Weights of a small transformer language model: MLP 320 GELU, 2.87M parameters.
Each number is 500 + 50 x the weight over the matrix's rms, rounded and kept within 0 to 999. Layers, rows and columns count from 0. Numbers have three digits each.

# layer 3 attention query, 128x160, rms 0.0683, rows 0-102, columns 80-119
501513476565349420473500417444505480423603553515540544470526449471438509486470455548597454481469522528501498493525465545
568386393508406531467521557402378513498530531347489492355530414531528622378467473450522686496474461466450482513490495484
561445458440569533440530578525476595564431447456459411438435450463529586481538521433488646484488535500468549457548523468
433468457456537520495452562546544400515510491475511537513406524469554565524492558486448512521483506491571484523494482561
605492513525408543534510551552442532488487577419579506414414467467482521449488528526593560495497502489441522498463548466
458422534431625551515492582537561522511358411522510509552513503459583522490484534537468470439508499519553550501489463515
528682509458494465487538520579442576490523437539439392603411537424465441517515553463477450558549592539402519482462507542
523587513482554484563548480512508527400516430518425499557574478502512534521449551501440462496496435555479544410493522484
529489409428434531490535497453472372525522526471496487429496516533464582382451537521523539454408545487392608518437438437
557429521487511594479552530408496598578511532414483522340491380457504564478489421435547652467442488453532489484492542541
452466585460560496556485264443477452476556490536624559558575524561497506517501445433500514467417493521533456521499518448
480465569463469475547535361585450664534491512594522479505484574527498399523541452386420483490506575563509524499545595576
562597533628437476494450446619432500431540514554474535433504561562439505544459431493469483551496525546503445477563436584
604455452522529476466484530515502590476523592410426451480501486522454553464458491464639552458509483607432531428504579475
452487482443419494515450391507517395434596581539478603477527528597470555518561405481509539468454498521584522515495523497
587470467527528488522488620553454579618495474378449480417464489508503540468449495468449619514462498485489544574522461558
367550552539578455535448354507587406460530444570571551568488586558539450559455563521489339482413563507546499498483466574
626614486534422484462497449517433539496511498471410399503415482500451540483517468506528508549518541536405546434505509499
554607484552345490466548496579448513517546538506437431468518457476451503447491467561523537517523480460461510486516489467
627440414516408526494467504397446545561505522459465479336495484572458549449421420446534655470438482495505523470570497549
390554509541610449497523454349527466441536441565472557598525462470527496570477497518517397508485486590489441516469445479
458588560506459497510492506455586549420517464566513554584462580593502478575454542526465433534539452539558451487453460519
518413439367530503471501543500492531502483492470480506439521402538518490456517529460360580548505498463518534493554535421
545666486602408397470520403515451542467545598432461398463561458579395469505463467552558506479569474558422507438551422440
401555521606512557484536446521564471525466508519532502491557529453532444540487573553498412469508575534546454475500453531
519562515570454443539425430457454438437557545502538516495542512511449468436464470536529491549529460519466394495536425541
502435565482591490578509528497581508470498496567481555519481596462542456567527525491536446498523521460592482526513531542
379483485459568462478575354416562523513532516535537513530518394478530548503642451468508482469529582516507463544388482420
464524583432578504465578509473550485532442536528467438623507443449506410569619542452439394464539539494452505443517546467
459367500450620508502523589422427560536456446380520510476460438444532514438607413420480585498484484467485450540453597478
514572487532448482488579549479456512418553506464412497506447500517448560470484558531508495528518529585424507532439477444
453407506433576500493518558560546522536446459498527483561469510499592493526535590494460449475495518470595492492430526480
525450528505448417547535445592459519492514555558521517544485421515559514534551541434439476541544560458465489499471480388
461544518496426434524461426494442437415564523462590504502595474582454521457499436517493490453558474519496565501500421487
395529523526496464496443528538492344487529454556516578548543556509493407500492525504476403534545549488521505554506479551
449517517509609429538498444472513484497552481516561532638466504581535485529570500433540382481501584534516426552503539503
474487537533428539511503456512468506499470483550442522477524518453520457578438532542437617477491403528511587429582521565
446554516523449517524458560462473474448529489472473525475518568489476485486507530506479477431505440503537551517501570598
519491549464582525481469496397515485484404444447498544466527426535539530410499466511522511529408453532557447509494519407
441422467487521486524451538591573549517488474496484549485524490446530497520520505537493497477552493455603477504522541554
558565548504494437548525505550531629518524432584532443537470513527445480525525536457396528491520462577455503438542516560
403458492487619541501457536443471475428551450565478547497546570500501540546526444470471456482515459542569506538485613512
420522485423545522504442483533547366466573444530453573471488475510549472494526557541499431554463522452531451537437502454
453531459594371415594433458466541468423604534517518548521464511599480447500515440629495444515513498466561434564467451507
600498446517381536501450552539437512477511552460477543364480474552507485482398545449473544443471506449523540455542495518
411592460536459398528449434558559443506553442538496532492473584562464552472429534494506472476469482582579523533459432622
563501498462458543507455494491460550443493474514469527504538480477533529523478442546428479532588412436520480526537465488
499374495442531545431485480433370450483533570402549529414556429471542503421512474456487553493487475480506581553561530404
428380528495443538497516490427523433436491488466476598484519407409498491540475409550539532500529454496585512575484490502
412586587467486449561540488584529409481512481561501535595506532510492438547598500545445372499520515511543477528465499489
462300531403606527520513497530559428555480446523515607527510439454595571491565501453428530441476517448619550497458546463
532475461530561522508503591566516527525482524476494510425474546509535556453427573548571586470487520520542484549509508542
423538563404615460587542468505504440418460479543564501601554571494520437506581484450418309462589506480561501489492493469
562465485468536520492553580565463540536436515460495478445497476441522556517490548471520564502547540496472550481483548460
557467490437541543499487547488458470536526496460416472446464490532508582474487512517536562478431464512463554503457557530
458479509566413456511462501472534420518540495468525556495510497555506570476493446507469562546493464490616473526541398594
480370484534484468533501536484418534539556549441580555420420455475521575519556450439597580418512547461542423576454554476
586561539458488499513615509447444484438459484500519409570557539470517497490567566524487482423460530498396569484508464441
458499453481470506513431503582565536571459480481483491434517462470503444489570454544419561493578540410592474490583522578
483597512486485405572475481542521484492481427476538480479495490494506440499510524487441469529468467463515503507506364574
436551546408597458517547425562555423461475517570541536643493462491524475554608501491473392447565487496510481517494477376
555450468489458582474540586381435527508516507416412460437497455504468575452462523472505633436470473502429601493514569513
484390532420650622518491462435478409568465430419533510510557489444595478446467463442436592583375479492467521474496524453
548425439440495581516472533440485478546509578426544500507523455559545493448570524517550482407516467446505553529511596394
464462510516510527548524453532457464541510502451508459529470496521535496515489537512404463547498502459440531480493530542
491499506526458527474501540453537558484496521507489533503514509519528535528494497506557465515523546491560557487389456518
546465414492452535478514518566487508521460499474518473488529545517506424475429543515474556552417522535492562470546537486
495472493469585588566598541562481534470446487438475498458565502418446408481514548589479515524537464459441438578554538493
539499528481491469447478601561539617509414557446533559444499566537478478429454541473536549538474505520441459522471512451
455498503477534416505582494467390578533455525487533499538475494491427505441553483490483481521550504530432507526503542471
460467411601433432463489480442486476427595605580585566549514489458521463524568488533539459434506497528641508406467474577
498564532494524445484439564454467527568448443449526528475509450520464452488514499494393514540496388513456554509609474468
399516462510455464541521510450557556493538505424499540576571497517504484451527559550525486429506470460499457574386522513
451520535483421510495520495588486508536537492494488491484562542537497507464518497428475536421438437472491540512535523473
498462490378488588481470514513501511511488487519462446468494552511495486480449520506528505527495559432433435456577527465
538496420505577423466471475444469440556428462549588455527477475517483475500545429510452468468615466512492479522593488439
556501533487526485458421493503497443431543535463464558489518536513488494489431498516518490521501488446538486467519470531
482494487548452520557470509544473564541583475532518526421530503543491509441479474365519541472509480484391529509459527484
550440446491519575427506489476498484573392560442505466505444486486500459488562496564527493503526561501533485450517532464
461457403493573492490611445485490416425540515557520536464547481450425467459528465509506522547604466418507444510491538477
486580573460608469522528522474435590489567456525525469488554493507447399486538456477526510544596426480437382631597507502
499503370611546444451502542446491462411567476478493521449518495490469513520481488552563502460548461488550480468479498535
515517503528443509465518497474485513486508522470551515450567535492497580483503446578502504523458392467508587569481499508
485529499564472460475522469515410578524518513577474462491553552521472481515492519428443500507510535584474529540496492559
477543512516596545462490443503478558521469429458445536435509412520531523460487461531407493530515439505405545611480381563
550521522459514467464511523517508486524495457506476458478485430480470496500509435541472510563519544484500534506563368485
576536537538448555499450512506521541488461558542504466556471532536484538556464458385538543569428565532364497510470392444
461488481487405482447538505568469510459484510492459496472534509485491454492462589535474414515495500529480531544499475489
534498552586450493478503580479512508466528522417543551533604547540481438493515545511493470502427442515516599510471465518
559472531486548503498483472415455478586504450536457407507425440464500497436456462436442579524517477492464459601579454438
480496592493511528566448444516540405575463427550453459519574479516479469510482468439492421457537445489485504466554484479
490500424499548510545608516559512655541553450455545500463480422480473459412583410498489475518558496495592464519555473531
414535432500407456503530459450571437295639486604520614397617406530546438425460521645515428528634476500650517496469532533
530435478426465600505495531486548521511541489424444451476463465500566656472498525412569556483409582513565564437437457545
478540546506408522548470412496485540526445469514522483446556540506435435519488457539416436572635526484409487491535411471
398483428512542452464532545526453586436556493465523589392602478458457436418481545563485427510606496486519418538497555586
531506505452589484483526516488477474457522542488450488534581515443508493504511457530511526448499446467530412495503577575
500496546529587501456478492577464444546482442468471449554492555541501465509476590438422500452516535401384516512570466415
520468481451423536510530459491509525514483525441465415485445517505496624516454524487533524509394549532501578473409515494
504524468498472436486531421517484467528474511576554442487472517510465482472466502485470550578487515494481495501557489524
517491569560554504493438481570498429592461485473445525564471505499538440513468453480422525522504550481479465502471478522
547501442413625470496480569442503555578417430429477425552388397441584546487540447459503539501495577538473524534520484471
470512597507468602559470528507517447569478486419451501555496616487510580479520521427501502402444485462531615543462498438
# layer 3 attention key, 128x160, rms 0.0656, rows 0-102, columns 80-119
460577503541477473507554550512486504462547485502470570411542513544448635506475534554572587436474439518461503555460468417
568379475535470554454446522582459536483555522510508497450412498509506647557467385540499447466492527534562530543463455513
564471552429494562479456477461480444507520441505490407539428435480536433475489435423487430561527525481505488511513521538
510447562439543523502452446453498535541512508531496424587486407453567432537538418425509441568541537438469477434448504506
556600469484506528514340502423576423477445491467414469541446487507513575492514494392583472515524455447584467512563528502
526422472444475539478474479498496496558487517569498417594479453464546365529551453441457443586564528399458460414540538523
511675548447566517535504492451537383554399471483433456550514458483465460413525491484539511514496445498578458553503485448
451533432518547543551479531503548475501500525529507431617461469499533517446544525472521526571519468439535495465525492559
468424404504435569556523552475537552566477465534481551413439478417488642465540411473606528511507495488619519504568561533
554497441479490469489424490505490504529431449456485437529409481473512420565519451442485493520481490498465429536480470497
542603484554442467496490505560523569417531467469460491539599584493483533491494456515430521524491450460455465462413516490
566583487476535457508495527534534507514459509492476453599506544441529377571592483531495491564492554539462474450439482494
490595540565540500501624458534553517465511452510506572524549567562484482437514572543510508466481506556437513488415486447
555632471515522468531368509443533501483435457485498469523500435444527463469471476464574488531480495392587465489556391519
500358459572490446488530505417541570537470510498492450489472503465553592496520493517448455500512535506487546458459501525
561404488493537521489412493518512504531496520526505470521343448460470463521542508455498438560415621494495523477577582503
444619480528453453496538470557461541472539520485505514525616533482456416519465512506518573498515489522439474476533424425
483703543489503476492543505489522449487423454442493532463491480517469552421445559488527566450428486483530481553517424439
469539517508487475463601567488504493447482553515474582416502505521492557465496576505525551476463473531496486543526549467
512546447507439473452460500551507563549504469439475445482441488481442412529474483494517502500453528526501428531456427475
496407462535461481496517533586447484470556526547508528506534447455512539556547541550490431489588444444507546516479577448
480415447535549442513520495478488397526487545513469529515471453457524579527555562489527434493520500439534568452513541542
485367433535479567519508558404501575468556555497509535464446457534552593430524459594487502503503528531514576435537485625
501502443486533475521522595512505464430531522482493624386548541506472604449489590560533560453389511539538540561495515485
463542521488516478549532507556481461417580477569532624458548565573483475431483511525523584446480439541506499510537457456
467561527544491487493545521540493487486542548473497589434576554563424617456495586583493512413485491496501572468482462471
516465496439521485495421451480537457556474460495502382588430458485555397559486446456462473541536536457505475447513499557
461320384533422529465532560553502487424441546497511600404484506436591566515508534531503464445512501496539541571494550465
446596505492483504523468474413535352444437522492501464509623526532520461443431506524428542511466395506515478547562498508
573523535516475565458393477510422536444513528462542540424473471460515557495444445539456513524509536571506491532478435459
514434509533562483547493506506540390481511550466479538497493398509527713434525523467513481487542473495628555511475520499
509392525452469558512485476476492493488493488559474446595486479441546360509484418447445488541563521459460461459558538569
496452459525500597415483514525488415445462526487443532462571484518518489545504573548437470496516463525498539501474535536
487515489569504466502561512490492521489523558477443616424520538518482682529519536559559514506461481550481532551498553507
436485531513522537528581471539441541511588592527554567508555577542497538516477497539547564517494466559389519444511526509
465568485482484523520547458474546441500520444516492499580593568434507390476467483587391473509514446419520523484467502489
534528500554509437459481506581480513459490454534477372544472507564466410474527500451553507465502468487436490523442528513
507562571556466390482446500642432461530508543498503510535398506471414505568476588398557527468512528484553494523483476453
594419501533442546466546477522467572469628521455567522447523458493488500493431516506451428483482454497429498514497462455
499498529467493534420465485429532525530530450576567454533460485490540363514489440497513508517529572468477469492504511541
478576471538505462477466525566472454454498535479465467568451407469498461556556585475510435534470554388534487558492543451
535586563568501482463469458474480556505488474474503505519488467498486507500409445550501474490550451499552463493470463512
488406396541396436436659502581476585557520591485578589485579523474515522534450506577524502416507472517521551582457508437
442583522572528446459588533540502505504553508537480570447565593476469524488498524549483528397459483575481540542467459463
569342472510492414549437524571490546591527573506516529553416492509522561517508448507508492545415537518537513476454501574
545518428518497486520558494479528498486535594516468538536426441347519437589597559400600473586532616366479480458537586465
503412578479551480486520513479469441600418495442536476514459476546449539456514503542484518530491483505442498480440478551
503311428607455503481516506583462565485536532485560552449425505568528640517528461558522550441506509517536496492490526489
565351472577481571409496528488455532446505480478633542377489481609532688523492441554507487424567471520452511465452486492
480569537491487548492559519457577473514441508468483556491611546533480448464521540577535495515529446518479505480467540471
541442477484444602469434450475470569489510508516534385537491493520533444525536374477495433583549487475444485449484514530
585377546479472463516463483447537495549506496527495407551432477430494502533538435419460448558540557483546475428517484560
470534506451506575543553486515497412490493490530504545485620561518507532477486539606449608495458445503508459527478522536
570377474439496496557421480422499487521437508520493439514420482468554518462560452401479469577487521434507444472497566532
532511515468505498497426407484512543532493511510502395566403470446526441513509426434520471535531515440524491491541476530
486417478555494463493532519536400601458591510544522558461440476559502564495461506536488503481460594563373473492453516480
598497533505538561489351468476509525453506457520453567482463571441479580489461390521429448515510540454506459569443488522
481558470495518487471492526517573417539414463425441400528473530524462463483503535472448503509464432470563485500513483518
464405426516484523453567531397563551557471461542526511475496540552530479533504489544516533571499566558421476499486526553
484536488465489589456615502556479563538537465544493553498520527500501388497528542577436584483490520487393511542537526437
515463478463512538488551527396607403477503470495511514469606499543550542419485535535454490496516482448526556538549574550
557363437515518431502443489530471490541434530478492395541414419474511549520531462457459419544491512499557505481467491481
529494530515451556464479465578419690509559526523524521396512463606486607479504404505492532550520451586448458469490516439
487496552466468489530411496468513614493505476553505440454530548485453384514421448567505546551511487511544420456477420572
481493455475527472486566525493522523425517485569467620461601470471490487515546524498550492455582512518565462532507506466
516449501492489486546468479521500462544492479502507464567443504488520537492470467470447470541523467475543450500509506500
511446538455541487491535467459536556571529511541478493510408485444540542532487473430528436481575507491488480520462494461
440409503505500471453495487557486444522536514649553583504569503524510524451476497438497465482565523487573520473507511460
494504441528494565555491494517482498519587464551499463536491440494509458553524477450450480505486551481541534499509473518
500431481488514511479515514553534513492555526512474565478591480483558542514482548493468514453537539445572494526480550464
505387519545462489492487570461535494492492507442463487469454526520510671462509472489513450498488517505497526498475535520
469555463501515517484597465550501480460514528547512607496583542507474482524525545556582491491462534461486452518452549502
536418474576533496459470560543451440498504481542519540556411527498505570562534434457460434537510507469529480455491473458
530509473503564508474453514459548547528517512512501446538393464492502474599450473498524456554488537456484499552534486513
487651496502525493522533470525516522546457486531529503541546486497455384460487482477504525506515419528508498564463414494
448474542459482523505540483475525500462487551450473569462607490477508492509455560513504533501475502508507503494501531509
494476464513476443540537483531496555505498491513546434485441425506509496464470452515495472512464553533454513532520494497
500615479515504514487527511389457501493509544510489508563478537434505487506579503602515502476471506489626527511577519492
540471579483520460525422462549458517524569476549463457552440541494522506482443431392423505515540502536467491498471487495
441430530516499484511497546493518497428516555510497586451516495505548584498447585549550545408510522507549561473503520518
452520465517471524486567522538505480483508548540529586475587497538538467509510593524485555453514524472544516503494553503
494336532507464490509513523483498508465491540513532562464459493498514601540485534508507507443484509479501559450497473484
529406490501518475524521522549536473474526520488482477559448422487550439571474503417520501469530565463463465452463509485
470486493488540499501540524496600525518505498481459577481485419487522474446480591599486543489505505440555482449469497482
515415463491466523493588504518509499532434537553563545548601477554509463469505525501583526443521455518576502477531637452
439524467479462505459581489508542559493492535527450537485565460509531469499420589525505513512518476536446477523502596514
505666536445494513501462464468504517561488415449459398553483477452503469446489473506471554553401470526502487513572511488
544425462524535488536484518513522486500537575469488544499462447525492600554496471483604527467510484461488518482509509508
453437389532460491488516499514526549516497521573501520436382450470521589514457470499485463496524532444492483494521532468
474623509484412498472545450503483580523478488480499484506603523531497418492533528499491524478465444503467502476494504481
498650511448510534456554494467533515514482508528505519511562500453460366527535535600452580561488496517452479517503474496
434455489477559476427531545564501392469494580542473598467534499501528479544418591535478478475480509445512479524504583510
459308464538519473514533547595537444509478548464519607464507508500551589535501506479489505482505479471582473510489528518
538496533550510475508439479515453532539457482532498379544395531496493472518505458484485452495496522474479485552522478502
457513494480538511485545483466511449489529524512479538525596501478492436472497556537497539444524459464543465518481566490
511353492551486506558552518571512492479543561541512563439514508534544608499475539502534501435517503466605531459506527506
477489509514368500506480484487512534514497476480559480560390440524485449551485529465485470519530544499490546519471414466
518603548454504535559436449358530508509547495532533476530565528473459479454489377490549525489507488564528487493497473502
517538533491580486481470530461462538488460464528505456510453454483501468473485491471493541553523471540457477543528417492
474578489472477506498524533489525558513477511484473539443582481525500449503545568528538507466492480496496524513518525484
464596478484466519516578495490517509475497477512555555456567532504502492466547523515474519507488474536453448491554545490
551566532487474556496504474480432503517512485483438420534492469508502332549466510503436529572492518496427456506501477525
552539497495527444475456478462550530544518520555548406500434467477453452516510413474469461528515552491447451510541445552
# layer 3 attention value, 128x160, rms 0.0978, rows 0-63, columns 80-119
531514461552482467570486551459513520552508541472591498534527550468460501576521564457496449445467457505479521434513517410
517489400471527479538496543505494572519544595429498507519511497508506506530539450468569496503538417517539402455562451490
457467485521473516482479497461571499522465531534575506458519497570464480486505527512540548480493404495479564478494553533
489482523490494513532518444469507503504497440507550550488495535511496474430495490527484461457554511539536455527562469554
539462541502530491494456475525506378504471465510498514415523526490514482509499506464587529407544523422469499539574492528
426507454456479447452518476508514557543532535535520471493512495532490474513542469497508521532544380487575506536468469505
447519456524531499539534578473522505606493408490433454521492526496466469538501511478462469541528496484450516449461496456
490499514472513525494525494486495485531506475529434460486495489487486503549498516486416452488511505455504523550526471477
600476468467576471542477441525513482493513538494526537479500524494529502532452495447545466444459519484486519543519422498
469487422439536461458547538482554480540451513517499473439530440624510510504426509586497496561442510486505518525484455563
547507486536544498547485488475518459518539442480511519542523526360467463525441455525429455497566540473468412506500486548
491527472536511467526522616523436506543468487448431450552530474469496507497542548494486493536528450461473506441538435449
476506472509451512471532523475482559508474465482506520522525482511479489513481471547498504619488488568530417509472483553
504483511476514511545525452514488493431449538504437473523495429594501492502469463385502528455553370488567489464560470452
503485507448485517493471453568567505493561577532570527497520496411477476583469494443502494477444547450497400485533525555
459486429503514561549471508564568513575553568519477523456525539433508494579443530513501467472492505478473513485571534545
472533491471506515490498470570483534557551566484517497495513421507507501469554547530545486486483446524540571439507530410
487493397486477515537473543553559533497523593529485490474495510479517511580463527481551503501507452499502477514599497520
446495474526478496470481468533557485523527504501593498513533485497455476517470519455484516562470513494471457453515547551
496501520511421480525502562484540498480521575523629485573452452349484521565508437463586557431474491476523380435449505498
482522423584518488504507623520469527491454475430498459531512470431484464477474504456431505553561473542440464452556476495
474509480477486448509527508475539518500519464512433465434494462559498489499533419458479518516574398480549386548522453492
402513504402485521463525490526564485502480511540393489490512456559495495574518499482452517517508446477528554505501481478
429525567525412484469502487435580481493533467545476479468506559518444491515468440468418498497524482522557491498478526516
481477504507443415507525531404533523539520481519472513517471577551484512505522497448475539474463461540546420490473481498
509464478508489512410536533531539513529440591544478525432489515546518527586547483487496556481370463495490523486417506499
545518482533511493509498436482514447494501537509632527542564497536460452509466475488497527477502540498483467478480503512
572505510477531549399471430506541456444549469537489539460488450532498507560450433518473487515495535511467462551495559607
427478596462431496480486491521513524479588546512531490511490409410530484499525439549542534480526508514536507536436583470
469522478455468475499523473486504496511522498509486490590509508507477487521491455458443470635501517481529470469468452533
481507539464441510616476451529418505460532478433471457558460471453492485405531462394476463514557482544526442488518497461
473504467580447489491523547466561490548461488455493502519519556492489507506562559508487523489413531544459525404467520513
508495480492529507461532544498478511478494443467443478449523483534538513535496536621419511491527536496473486541504515520
491545586418450526479496393441511470482556508502489541467521482473484502536477455482479443508471538507542519534421510510
457510501514447561559504545535443544436473444508468514498466525422466472468545480503525486532548502557511471556471494514
494520509527441464396512422483559431488469562552496500524559501507499502523421462447410499523511532440539560469530461546
448469456460400526509437522534494501481513552504529498495534524514489510548415537506535471494438560493495448486569569564
481485502585463450438547550428560463533455486495533454536544521524496515474504500483527541502471533455477546444506462472
582479552498542499494451489469413433441495441486503513524457529464541498506523544511511497429540603512486513521516540485
501524542461481559468521448452540420546471455524415527465507518607494521453444518502529443499442552519517525546490550554
453492442562487490580501513496491506516503480485586489535507476487480492479476470473558530534488489488483414484476467461
595486484418583499543524468422501504588528426508511491472479474619498501458541515502531439460460478438451448530504528492
463546571598539504557527443447547444544553477496493485606494508387478531377472482466520478474500536514517516435437496503
457501535495513554518496467553469485469536470566447501537511537519498483520517528437402456498573420503542542511493530538
541509490471538530567517547489453508473514446499441496511502555524550484508493519523472456473540488486481478544530552480
556490471452532523445487469511479465473500522467547531472518448482539511519537469499579522478527452457526445500496493496
500517578503524482515545448465571502508511483508506500481520449515449510488508415446529469497437467503489438525401499562
502515519516429521453493408500538466428482506577605558500528469498446498529489466517449529506492525552471492529432536535
509524531531482522438470485479505429523498497510500459485487445586517510446485459508553504518541451522548531514525510484
543522513606491504506487524491494488500531492502509493549501547459468487547560426391442520480440470499472438460505495487
488507550464493485427496410476559448523617536549442494524548475418476478633471488455446471419562476440542498470500588490
514528506530465528462436500534494511466525505487540490487509477584510510468495495595583492534490505538518504519512584497
524505471492552455531515534496496533499494410473544518526542516524445492485546482483437550541556449509494401524489466531
519517561461484505506501430440464493501555486549477511474481571543580529432471490546527490452508547513545584548522485539
436502553473414459536574477455513538515558413467462477452525526656531477373523433488490485464592444538561472557524484537
475504479459528519533503507505475534565536495473418487509489535534523497458543553526501449480528505520505574486518483431
526492506498554539542479450521486490525509543513533514500510466520524499473440516488553518460500537529458595512505521491
448510570408474454507528422473526489501617508493452469506460459462520487539504496402462558394494468483555455464456458456
543483503551523531600492530440454534541495485476575520529477607521512455497455536447525508432492525483436457488547459530
521467452458549525585483535487472553551494458428465486497510495450501493457504492565527461552584530504500482522596474485
549530499516487467520523556450469501437457426484501520540465511564470481462521452448519553529487491576523425517530444567
583500510526511532479470534483481490450448456497461559465490614515523503554486505593492476494526604529437528571510591567
639501580500642500534485478499481481493523452495467534517467480474481514502546473498518469511498565466470547532459488481
597465435546563510594472576478447502539453485469466494505450579518503504554535575472507491477464495488461492479551432469
# layer 3 attention output (transposed), 128x160, rms 0.0617, rows 0-63, columns 80-119
497611485440536507476500487430487431438440432488504453526495446532518528522538461543527454458488547552534526510449456553
476519449509438471509543496460429433501428457486463447545523475522444471495512483543624536569461559589543480526474464578
548617470432445559460490521499465505445568525495433481606486478475481533469493496396409541448484509475434498517472529443
531507469463430523467514511504441551497567451462473377484524434525516510521511565536510546550486501534451532461481506480
470534499362448517480522458507527487549576582516519516583512484542575561472530502416413489495523438503426463541475460430
549529429505426497507489502499452488413511429505416491558487494519434426486460437515594508514477561512546450444483543555
563554419500485531478478491559527536410569482458532492504429529519557484525521491516485523421533537524490504498508503467
463459519476519499516486498511544451480501519533553563492511562492515454535519444542532529488530481502535487468522486529
481508508457483490512546443422462475512535478509510508550568458521490558516513464489469522518557454550435490456505420471
540510462561433488500471541475512615529604576523502515498443499451474515518471534455512532438518512472464466497569507473
588548428522480518491512462510493496538533604495459412444429516508570539532510611517544546492527526499448499523544485460
454486479488540480512492533567575481488463490524581568472499511515518402502485480504511442470497565502568483561526541569
560459420634469485507492553463486548539502493489437452454435512502466491530499541524542500491468584481509511504539525531
446485432548458405510534505494415434523463551529499516560555486518488457516470402443477544556495535554544436530518511519
530577539527531496479539464421448448531412568546451486494441495483465601478555466518519542547500467525497471504510403437
551576510443491530431532443422482447409505557515520467518456538455488577484551495532489572450562492539452490528481427466
536514533505496512478477446588485434425415496540444501497511488469515486472490398441516479466516475514547456501464550541
526536463505488475459550456379517416471421600562482532524480551480406475501465430517532565486524575533491419546515437561
558618456488496518475532498461439517450508534445419437508444485535495567445544486461471527493497526502448553539486459422
544549538539581538473500472541543444592340527573412519520435478457479564503489552480485496523401536496527444537449495468
496517456532521505491501540485562483477370577530481549425452521498472458469454539487539502457501562504589487562525518534
491455432556446449541496532557505533540491490513504524539457536539473424493442522547606494567468540496562432515517507546
517460481568483422519516526474532542457579511531548628516525521496430390506472399510511509464531523503509440440559527545
478543430426521514495484544479453524442556506432476410530384573543533558497519542606512465460471523456530535534443473501
430495487450550480531508525504545523452508374412554545577491507545471446540510494603508422526451559523558494512453494508
457506569474538467516535484479544462491493465479561633651543539473449543479516392482435470480495459516463437496517466478
568606458478471509505529493430425501487505525476415400492461445525505579490515511491484532499510509515444536482497461465
541491517499465493550511427514457546562591582481432534573522538488461511470467516431467574571562439459410475476519435428
546470547525516551521453491636517478575403477589438495517467490461486508476499543477543472566433459459559427510459563492
530506410574484438517536529410506542479542449453503493426467500577487407525507430600597477513504595518524527461563486556
478426506602542468478500544526441441510354448519470438384526446549511475502519506545569506535446521541584553478464536592
506573520455570532472536510506546532429519480418541528529467533518539523508517491518471391455508514476503527576467492464
495439517474484499539479507593582541536539502505564554514531535464488433490452576512551473512509488472504470524540543532
485452463553476439503474527437451520543572555497502433451442523528552582532565478591507514424514507494503489458524481519
604439460585453530463497516515477519561438496510430458464482530510492520486507549498504558530455510525446520493512536495
433560453394526478512556545426513517436624533443516497511493489534501451523483433532492475502569531496562468506518456496
482541511499515489463527557412512486562440549512503471448463504514491568491560513540527477524463524518542492575502423489
428544519411570500491509541545550548461541445463565530491475480516547471494498479521457397444466509493580502544460542486
437432565399545524532490447577571496577492502506528540506565506514518474509483545482432447578522435465504515527478473504
425481523529501461510491534474463604503609537487587485424452514471562556532545497511474504467522461461493538478525484457
573568459530473534453476483539471479503404507504425410487472449508520582452503554434485537497460524553433555521482510427
481493506518499504513485517535525549519501413527574511482522464476559497544555491479461504489511485528517462488487482505
485518508508596504462462487552476495414463522469492392353434471476562547486498578508497501445506552454526584473485556480
530489439555445432512513489441403441449494461528425497480560510551491420494474405526518570477498548515482515430482542589
463409536521522470515497504514540465526464446536566557462551525483524461536500542566494491504491495532556484516490505555
529503507468464504489478425547465465555509549495437459579534448516523541464502493409448532553501469540448479524475481440
529503476604483439516503520549432542551523496480507450504433507470538569468522522470504507497445493500495452483515548428
581548466544463504495519501433417554490578510488406438514490460518470557495492506478444547502511498492409518461509485438
461477499442520512536483512606523541479517496508497509501507511489484424481427504412472469525498504409558490520442556530
468538499477576472502545485492457441492415461432490494517486528537523563465533501538464481488480519550511543537449461491
499540455426502495510470423571477469476566503470446436562440488542539473513480454548579498552519520464556404492469470530
562504505503501529520477490599491553551466473500438425488499489476471493431473560423500480565489502430469521532456545528
574544455562448486539524489513447546520539485466495487551478507545498420511494534516504506520494531516447512501550502465
391409526396518533504488522457542510449566401447546501471569470480478466547496537594497513550536511464531522462456500552
467459427437404495508486587560491548491570420421521450519492506536529430510484557589587454531453531487570461516446586535
436424523470497484497496503530508462420505405475563503487575475506522474505527445552544480482528481529527526452466521592
504529523486468563459489475479449496480503508512464462486558399433504580471506517389424594491548464510444530474477519425
391421529453564501489412491560496458463445492463506515558432459503480529561487495554495532579531508543585453488474466472
497563491442496522449545496454487456467498448479501474494540425511533557498514556492420535500506523546433562505460482467
537498435527443531449507539481478493466546543520494437417505434493573490534511618466595531500514488541507566521491494492
445452474535521477531558562475540549521526465448546580515530515539481442533485537522470437541468536489514513550516521505
499476517469478524522511468435538575553612512487529490492525530508515515487509569528495509525512458464423538491511442500
494439529524511484529534459475491518529556469509573575469581517486525518529559513475443529493559405541452549457527476467
414483501453550464490514494438552413496462472501595555509535526532520548524531496518440433445520503556508523539485433535